config.toml
num_hidden_layers = 11
hidden_size = 128
num_attention_heads = 4
num_key_value_heads = 4
head_dim = 32
intermediate_size = 1024
vocab_size = 8192
hidden_act = "gelu"
norm = "layernorm"
norm_place = "pre"
norm_eps = 1e-05
positions = "learned"
qk_norm = false
attn_scale = 0.177
bias = "none"
tie_word_embeddings = true
parallel_block = false
extras = ["capped logits"]
init = "normal"
init_std_qkv = 0.028
init_std_o = 0.00596
init_std_up = 0.028
init_std_down = 0.00596
init_out_by_depth = true
optimizer = "muon_variant"
learning_rate = 0.00719
lr_mult_o = 3.0
lr_mult_down = 2.0
beta1 = 0.95
lr_head = 0.00814
warmup_steps = 200
schedule = "wsd"
decay_fraction = 0.752
decay_shape = "linear"
final_lr_fraction = 0.05
batch_tokens = [8192, 16384, 24576]
max_seq_len = 128
doc_mask = true
train_tokens = 131700000
max_steps = 8696
dataset = "wikipedia_en"
Each number is 128 + 24 x the weight over its row's rms, rounded and kept within 0 to 255. Layers, rows and columns count from 0. Numbers have three digits each. The size before them is the row's rms in percent of the matrix's.

# down: layer 8 MLP down (transposed), 1024x128, rms 0.161, rows 916-1023, columns 32-63
# up: layer 8 MLP up, 1024x128, rms 0.211, rows 917-1023, columns 32-63
down916 097:149151132105187128100139145086144170121125158142094143138111122086087129136102166124134138166110
up917 100:136129118111083108106115132100120111157138143095095120142106175113143135136165132154108108129114
down917 097:106115105162113136117161098131115105114148130159160148099140106143134111100110127147118143124142
up918 096:137135117154118115129122127129157122151129123115131131138138088121116111150150115150135185104152
down918 092:122137104146145179133091128128128087107145117127109083195120134113100081124111089089099095144087
up919 096:106144093128090146110162106140122112070132145155128131106132128149115108113141139153124143118156
down919 091:199081129151130117166100100129147100152139176127138120137115103114123131117134132112144114119105
up920 101:162117118146150121101106101144169178109133103114105116115149163143129173167141108115127093166095
down920 098:091114136092127139129170160139127082138151110145139116130161113123145126128094123161099126070146
up921 091:166090134116106135083157136075120160110115100115148131119079132116099081107166110148157158120159
down921 087:095129108151147095169121118144104174163119157104128099119101103120115145119127110170168140124138
up922 098:119121131149158114150133136142076144109103117127143107108124137149116107105158131100117163124135
down922 100:131121112161100158134160113153098089096108126126101146101131136110135145126148103156142134136148
up923 098:136153107110135100104151118171114122160120140105131113172077178131124096114140135126098120120181
down923 101:137133116145153173120142138160149144106154128133134147087098111129143096140085106114150147098096
up924 095:164130146130148124184136142150115140111131133119157124142130141084123129080135125133145136127128
down924 091:082138102126129151117147148087142123101104151096108135111169111187139133145139156099126100135110
up925 102:135166093081159113069098108159111142133075112136136115178159161142164186152173122105131119126113
down925 100:112111124110114124183132137148151149123137185171160118158123142109083121160122132106147092155154
up926 101:141133134115162125116138128109127159161139180137105119134110139110122146140125172166118129088180
down926 099:085157170101138155113069094121158120101118134103097098104102091138128147148151108169118111142093
up927 095:109092119127148092124122112166134155158156172106174134093139152115129167081156132117083094115120
down927 095:147106157117117166121141085116129136154110145142093112093156136135160097155114114127108146131147
up928 106:116128127070100117156123148125144174121129136145145101148069132102138090107103125142111180134142
down928 106:145114099135152132098122156118148131120151086107143144156127076080140157112134118095152081103123
up929 101:145143155151128123114156105126140113108112122134127082129140146144151123106136149124137117155129
down929 095:172095113138135114127137146123137098107131125151142114133126163134138137102106187124116153084141
up930 103:100102118126127118144081084091149140120147123109129137116157135145118179139170162106135111103111
down930 088:124110102137139163108135158142122200159125177141168146115135136099096120122108119134113142165147
up931 101:135146139143156095083091103170102128132095111091139105136165153100104110107122131098101123148155
down931 104:108113167161121136164124107134110149127101174112091167123140137123100126133116098126104139141111
up932 104:124151107160103124132125087092108069098125140074140125140119118122142094119122136148113111094112
down932 105:165127129135179158127117147126097132140186140087150157110135169114092095134124145133135134120194
up933 101:133096113130195113172112159130123130082116132135129092129126154131121142102123142091136119168071
down933 095:131149142148108168174105135076187126144121164098146168144141118114115145138187100142091092122140
up934 091:119108100109119099125116123118138156143104116102096135143101183150115160140099144101125171108137
down934 087:109103108138141136142145119164122087130130153150175136123162130151142086136148091122138115184133
up935 083:117148141127148172099148091137122130138130135117146141111072105142124125131169171137120160136114
down935 110:142138120148127126108149130126085143138103172132121136106078096150084096145113146130133113137144
up936 105:155081146169123148123119158135149130079114177152091111138085113115153164128143139086144144097146
down936 106:109144112072185129098129119140130114143143115101093103121130128111086107168143128166141081156124
up937 097:085149101123114131149124140127185139119121128139109105146094159152129146098089140137184147113115
down937 097:114125129131170139105097113127157133133141107139166154114156103166142118164135112122148071135131
up938 091:173167120126157115139110110116137142119157116095090118129134147111118139087149126147127128134091
down938 087:138106156120171129146115138145142074112202102147154102165144093111110095129135150100161111163142
up939 098:119150139116164106124151135121121167096143140112133117127143123085100153126096139139122102111135
down939 098:166148156125103136165126124103159121119143130092115124139163103118093152123067105071108133141127
up940 108:177163108092105094100088153132115126118159154134128126143130166137170091116065110112113205149159
down940 127:092170124092154110134112137158142109137130168130111139174186103130100127113119139117131146165127
up941 108:104144084160102113099089125144137156109142115162116147188121170158126110152076123156142113133097
down941 107:151153077134171121137161099095110123141159156118162145123102143167109144101119153083114123094119
up942 101:107140152117111132174109151123162115166137109192116153171148093146129117113166128157111103099102
down942 099:152146113131127114090107149113119123155186143103140155114082140142130158094186104130140150149121
up943 103:167134072111146130169101114132103093117156138170162163111086119123122135089135147091152132132148
down943 108:106137166122114114146160153098153135140143132122152088116136112137129124186101097148093122108107
up944 092:137130170212135146112099104104116130142155121140140143141147060143141151134086147134121136104121
down944 093:111135103121112118127160124185146112133110173102106108133125178098163114111112111115156148152142
up945 090:117178169110187116151157159126119148135142121057143146131156120105132103137140133144121158144160
down945 098:130185179106126128193105129135136099115134171112121119154137122126175138136184148118117158130118
up946 103:136121120108097147103159115106156123179096131157134137133076124114105156165157120131105125105123
down946 091:108130115121099118162094072146116155123149176175103141153164138136139097100120168133139103151145
up947 095:097133062116115129130136122158129109118123181101137097135119117131158145143122115136153129143193
down947 102:139124204102130114149128098115142122153123117147105180171151155135090114102111152126118149130092
up948 090:166145155125101112109121116166111092112106116119112129116095121134076091169156123115134122110126
down948 091:084099143105137117120093099088134122171117138100170135090169116155120131100177127107101122152124
up949 094:101146110149119140140131123045143093120119118167164161113137148130133155108179113118143103116103
down949 089:132137108139155121165126116124098181119128124114115128163165066144090137118106139119177131187111
up950 100:117173135096104090145106121127120196140103138101099127111105128091110130129118084111134115173140
down950 093:113100128172114121126099133113121255127159126143127140133121147151167126106143122130111117121107
up951 097:136139091109134142150115130142094111152175136120121099131113142112127130118144123081175146106170
down951 094:152118142141167147101121176123123151096122119125150109126172125160112159150113115116153147152119
up952 105:133131135132119097106101129113139114149123105144138129135106130137114128093092155138119120115147
down952 091:124121160134130118111108121191126103127096162131183132125140139129142134135114152098140135171124
up953 104:168125113147162119127167130178147125132158137118107088113157161126149129097147129124094133124114
down953 101:115128106118103122138146082113146125161113112124129140123095147125178113147131128144114099115135
up954 110:131103125091097094077115101138129108155141138106140106087112137140143131147120168104125109121215
down954 113:144098131138140159161086170106115091119142106068150092136113176118102125181140131084099127115121
up955 090:115141126131106162141125133145132112106140144156119128121124112131167136139118132143192106171117
down955 093:104116135154136117155163083111157159144139111157099138141120153120122126144088160115138175095059
up956 101:133165122133136153151154121168099060131113123119118148141104125051143134113109108148145124137080
down956 101:148075116127134125093157138139104125117130113158112133082105111131116156137096144094180118133164
up957 106:129105139097182160109119127118134124149152147132097094140121112136080078098116180176108128090109
down957 116:117156167092137147103114109108169094141141104123151086116120163186138160137118134148114084151118
up958 102:113130105103153099150087108178124139158110145141219133096114155130125141175104134107157147143111
down958 111:144135131141134142171151182095106146118102125116110086128174119109099142132072112125139099118156
up959 096:085071115161111114089131121098129151111096130169154111149135164140160089075136121112098124106135
down959 096:169139106152101148103114144138129101116132139126120127125107149124098128137105161125132182100141
up960 101:098129112155135112130109113176178146149129161110179142155075110152105107106096117126143119107123
down960 092:147135127120115107139187134117144095133132114152090143131150136089148108149122108113108112130115
up961 089:144127151080094097155145136105135121166162120102130134156139100093139159156151129154121139115157
down961 089:119141161146125134097135167136117130101117141108145144200150118116151114130147145112136102130157
up962 103:154144129118097139159115080152087143140161146079164119164119166162116136145148096092123149105102
down962 104:130125141135177130150127151171084153151138115119099163135139127196143143138140095182124150124117
up963 086:106145155158091107153111104143117081143127136138141099159149148133112146147130142145108104106118
down963 096:144110110137158139117162106110126139099238094087133138115128115134127114099119144106129127130114
up964 105:133116158137132142180094129115115123144107148114085119192068118131093113143115178112130132141137
down964 098:166153104123122103103131141154151093124117151135145155150158163135158127124157105119124097122086
up965 100:102132148115116104130137145135100195131126119145162141132123093106177121123114106141128106119125
down965 102:151179160108185125136106124091098089122132151114159117109107149113124159113123132114097133116153
up966 095:156116122063110128117116158161101163122129137142093107115077149120153123108134149165135212139111
down966 096:125137119148134162137096122111149147154098152107144161150098148129100134103145145143160124132101
up967 102:147150147128109112093130133132164144170120134092125081127124112116120170142119191157146141120123
down967 098:114125154160131153149130131130133177096096115146159159136136116184119130115139099144127124184146
up968 100:124123110146120170128070143117118144114133130104158111134132080157083149171070122129119106131130
down968 109:141135132113121124107148119125103165117097077160092088117107114110082166143161140148136135139147
up969 095:168104108155139078119069117161121115134135143116114123139072126177145153124169136130132088156154
down969 111:118115152087142161083127104128121113077133137099149139121074173089144094105105117102111149154112
up970 100:149148159114169101156144108123116123105159142140113139131136169141092146108126102130136091133130
down970 114:114106156113162136134178115088096111155151133123139102127143121127104155146178130129138092129154
up971 104:089142138134094090171089112116142145144166154076088119128138116100088131085141143160157113148112
down971 088:147135136137141137102149107145110185118121134170147139112114140168150066160143099098119165116127
up972 098:116088153099132127111029107126141130143142156159114123113134086108129136116180145160143136134128
down972 098:143095133091125118091126084128181139147134114133145102160138139132120160176127122122135108114129
up973 117:135126160134206120126111124096113096096136136133185165126112133121167133162149144133090105132155
down973 123:148171127113120132154105124087114115157143163088130175183106111143127105074119175114149156120102
up974 101:105137099104133130137115102153097125121111132129126142065126106122132160138164132135125113121104
down974 092:171134138104142092137186150130174122119164157087133155175156107070124088096067135104127132157128
up975 103:142129081108089103146133108138125164089111148113106096163115115133126136161091116104122157146116
down975 100:140125174144109137115152142144126115169126079155161112111119197105144166151159085133109106074133
up976 097:133136140118115132151092171124188139105135107137141148135126136062110071098137116122136126121133
down976 101:136117154147134106104196147156129132150115134137121123085117114126138113110114086144101187141137
up977 097:147095140152162153131104126127112139111135208117102120173122126090134124144139141112085124115116
down977 096:098098128150156116167175141163120118127113080136123131099100139163134150109129096114097129115175
up978 095:107135139112153139136096116138111097099129119138144073134115105132066096148150133137138108119133
down978 091:115108123141108179128137145168162090107139108153125115106119115127133157172110163149126147133138
up979 100:084171144115128126140128121108141111154086106120168145132142167144159146144110130135147112061095
down979 106:132138122103094158104138122172145155140131129114191119092119136130116137127119101134122152096121
up980 089:083144105137132088136106100109142116142105135113179087119111170089170110126140143156165133160167
down980 085:164142169158110128144155127116169131132111130142100153132158127136119145136096135111146124096080
up981 107:163093104125176120124133121112148140149102078130119141158108154152144145106116100087120173105161
down981 108:146137138122138152120131126117128086112158099142157100099148124116169109163131094188129127127116
up982 096:093115101144102138155098162160098150050149129130162138099109132091145070126141095155134125136168
down982 096:124103192163158138142140104128129182140141129168113122162143111131094148109113090118154085112121
up983 098:132138154128153094127111069122151095143125147088113112115126129163116138148151152150116124097227
down983 084:137126128137095164129110153182114169122096161118173103163126133091159110118121120108134119124049
up984 103:135129138131127120092095090143108145162137135141149139156140189080158140153126135089144113082135
down984 112:102159120152126102131172147179066125116106148166143151099160134145138163129161100133160122154115
up985 107:131141147096130144126092123161124130132167144129130095107134133098150101132140148129132135139083
down985 107:142139140139115138133154129109092144095199166135136106094154087150120159122118132115095093160159
up986 101:137135100142113132095129124120190164107098123138078120168124105145154124086090120115135132133135
down986 098:139091106143113163172149109140093128129129126139083125160118089099082140099139139097138111159115
up987 098:150136128109103109124136163151144135140102128144138141153135101131137101120142138110152122153096
down987 093:143136155132111121137121125110099138160134134122116103127159198132109082138103097151104095143119
up988 112:091144124140072115178092150125117112145128136172137126140101168180105129139086137112142138121118
down988 121:141127155108114134126096151127084140158147120163111101132100206129113104124126153157137138136146
up989 104:128166134142161139095153098110116167100093120106157086055090081119154137108164135137126145153174
down989 101:128123118151124144131098097131156125168133122099117113125111148141129132153134194105111114140133
up990 103:121153158143136120103153128103161097180095154176145148117023122145129112111115129122140123128144
down990 103:117127109145136113174143119154111103103136094094077067138170122104129122125132185189162159095119
up991 100:115130113129170113130111124156145156145138130128114137126143149095099128139115167124122172133162
down991 094:129095148127166134140143121104132171130113134131089090147130054097171131142122169136135152143101
up992 100:108119115158122117144134120143122091215142148130126173119088128113170098120148137114137110095117
down992 089:104090115135101093098087102163183133113138135109141126143171155153136134130100100063118141119139
up993 104:117141151144136142143096117146149147153166090128117172131165107155133133109128143159166111118088
down993 111:141143098180144160157122096115117107119128096134137157116169116131093121117155097184134116173119
up994 091:111140160106134087141153115139148143116151112100146133086137134146086134143145093076144127111148
down994 095:118131142129120134109139157094127098124138059067171117178103137132081128135136150112114135123130
up995 101:139118176160102134080118189138084136130121134123090115112116100130134117108132089138166126099170
down995 094:123115114085154117165093131128150149108197125161122150142111168156122118119102108138118149127154
up996 105:171154141120159097078133060135124088151127143167118116144099139154145107122133143096127127104118
down996 110:134100106119092119148138207134130117126151126144142180097162099116123129134149133106076171124137
up997 097:144128123135142117145113119130122091162122162128166121153105179104155114117105131137120124147151
down997 109:117112135155119126128149150142105116140130136111191137148075128136127136140147108120142108124132
up998 104:132135125162161142148101114090117133135136104115116121139115111102147078111122137094134134125136
down998 108:107139172154113131139107181126147091143133117118123183087122118154144146091101095121119115159069
up999 093:114136140115128128125113115156093156133123182131163088147113106102117126082078142139125131126145
down999 110:113136095133153125167104141115147171152126119105159145123087120127165162180118156121103161134123
up1000 105:131104155123156118169126129110154126157102123116145106098112126122087100142081149096124107114132
down1000 104:103084147095098164114132158121127139146157087138129129119125143114108145147144120113075132127125
up1001 095:125180172140129200112094141135128175113112122105130112137051145132123151130148116127109124143122
down1001 092:147077155077068105145125124153128133149124167125158166104190155127170127137115157109135134140136
up1002 100:148095090127129180088099123130133094136117101149146131130103145147118078140146154150165134153094
down1002 104:133128133129102178124118159126145122135086138127090128122135128128121100120146137110150125115093
up1003 091:077086129130150163115151129078084143077166109108167121117091154159125144142148101143116204126114
down1003 086:165156137110115137149110162110118150145145106142122133154152135083122090145171140110106146114137
up1004 111:106138099164155059117097140137084118129110130121150127084120135116123130194139147152095098179131
down1004 120:166065104100163172126158064124160116155107126153134137122131093123094179104115132103133108132119
up1005 093:153143049129118140087094116121153161099134174150117108153142112100091136132100160128106144093128
down1005 089:137140192139140135097136151081154192106129147129145137142108129123122109130089147138123120147178
up1006 105:126146137135171121129127104131166160090134129156137126117163161124148089114134150147142123078138
down1006 111:129106136118139133139085131143094150155117168151157100086136102109079124111136081087195125122126
up1007 095:165128117091127102098149126158143123088090107113154117130150130119112154177164135103135137147152
down1007 087:111124140091122157133144144124177054118144094080169112133136111148105077122133091101133091111104
up1008 104:130134147109095124133113124114121132133072074156158127101117132115169141127146142109179093114148
down1008 107:172124124105113148143129138125115115122126129157144091147124159179098127107135129151111157133119
up1009 097:135145145104137119157096103116142161146138128161151127152150077135110091150083161058159143108130
down1009 096:099139135089090165186137120156128156117135132142125135148109158142114150096137120166150129102105
up1010 100:095130164108164130156117141125114141168161136131138131166091130115125081115129138143143089084129
down1010 102:141132122141097097126125105084139127128112112111106167127126124115119119142131102124111106150163
up1011 095:104154150090143147127085073182168124098105127153121092108146116111164174091122158137130138137157
down1011 093:151169143147108129178114120110129135101083164175104152124077118107098158130122101114120131158110
up1012 101:099108127129136180098129178143111149131141110121183125112155165146123170117125134101143134129105
down1012 100:115115101104136099143132170136091129115099123130106129143098118100100154164128128102174070121118
up1013 100:154167129111118111135090100159161112102078124166136107148095146130138110127115094107109076161129
down1013 097:115093122142132093127157128129095119169158118160081129153129139104118120130133163148123118120130
up1014 107:153142134094143133150093139164118117111142150148151129125127143103112126138124170118121143112088
down1014 108:096111155111083103111108124076109116136210169131134118119158101135105107162102142125146123156103
up1015 099:112104116106090133114139079139193173148119154112142075124125146091147116159118175131127150071123
down1015 096:132122149169152130133119115146112095119165177126098133072131113140110115148153114099120131181162
up1016 104:096151099136117126105122106182129100125121138079166083137115142121121093162083127153140132169148
down1016 092:100110158120171130136142131112153130164121170165092142111153097122133165080157103116128122068115
up1017 100:114136146146156075114128141125140122131116150130094115105155135132113132116080163154141124105151
down1017 101:166102104139122130087105145093132135101135134134113145129152133120137126122144082148110087141141
up1018 099:112129156123101162130072130112124103101174113131136159128140162140153119133144104128100135092070
down1018 101:144126126161136121123121109129083164093209180092148171098096111147156118121143129110083159098146
up1019 094:150139129102110135122169155081075141148134134112141096158162138123117162133118121147125156146155
down1019 093:092083126087127136152136157133098092152156107103139173119117131118146128132139105112135122140106
up1020 097:143158193120111099170148145144121144125107138142141115126120133099130157102120126088112132120129
down1020 093:162139097119143118117172142137118131147122148091118186145148148148119118099112106110160122119132
up1021 111:168108140121116172112136132136126146147093092121176095122144146119157152099158094103120176125145
down1021 104:150126161085127133168108133169151114128119096092134147093096184170119116089145128145167128113135
up1022 105:157136111104152102114087066105160099113137126142154144174094104172137109123130160096120182102117
down1022 107:159155120153104150133121125082119081174143190181141126127148108135166125128143155115140107124104
up1023 106:109096146151156127138118113095118155127114154133157063137132160113131141146121121126108100147068
down1023 113:152144127141155140135100162157117164155110144111127109108132114129158145082095117102143073165153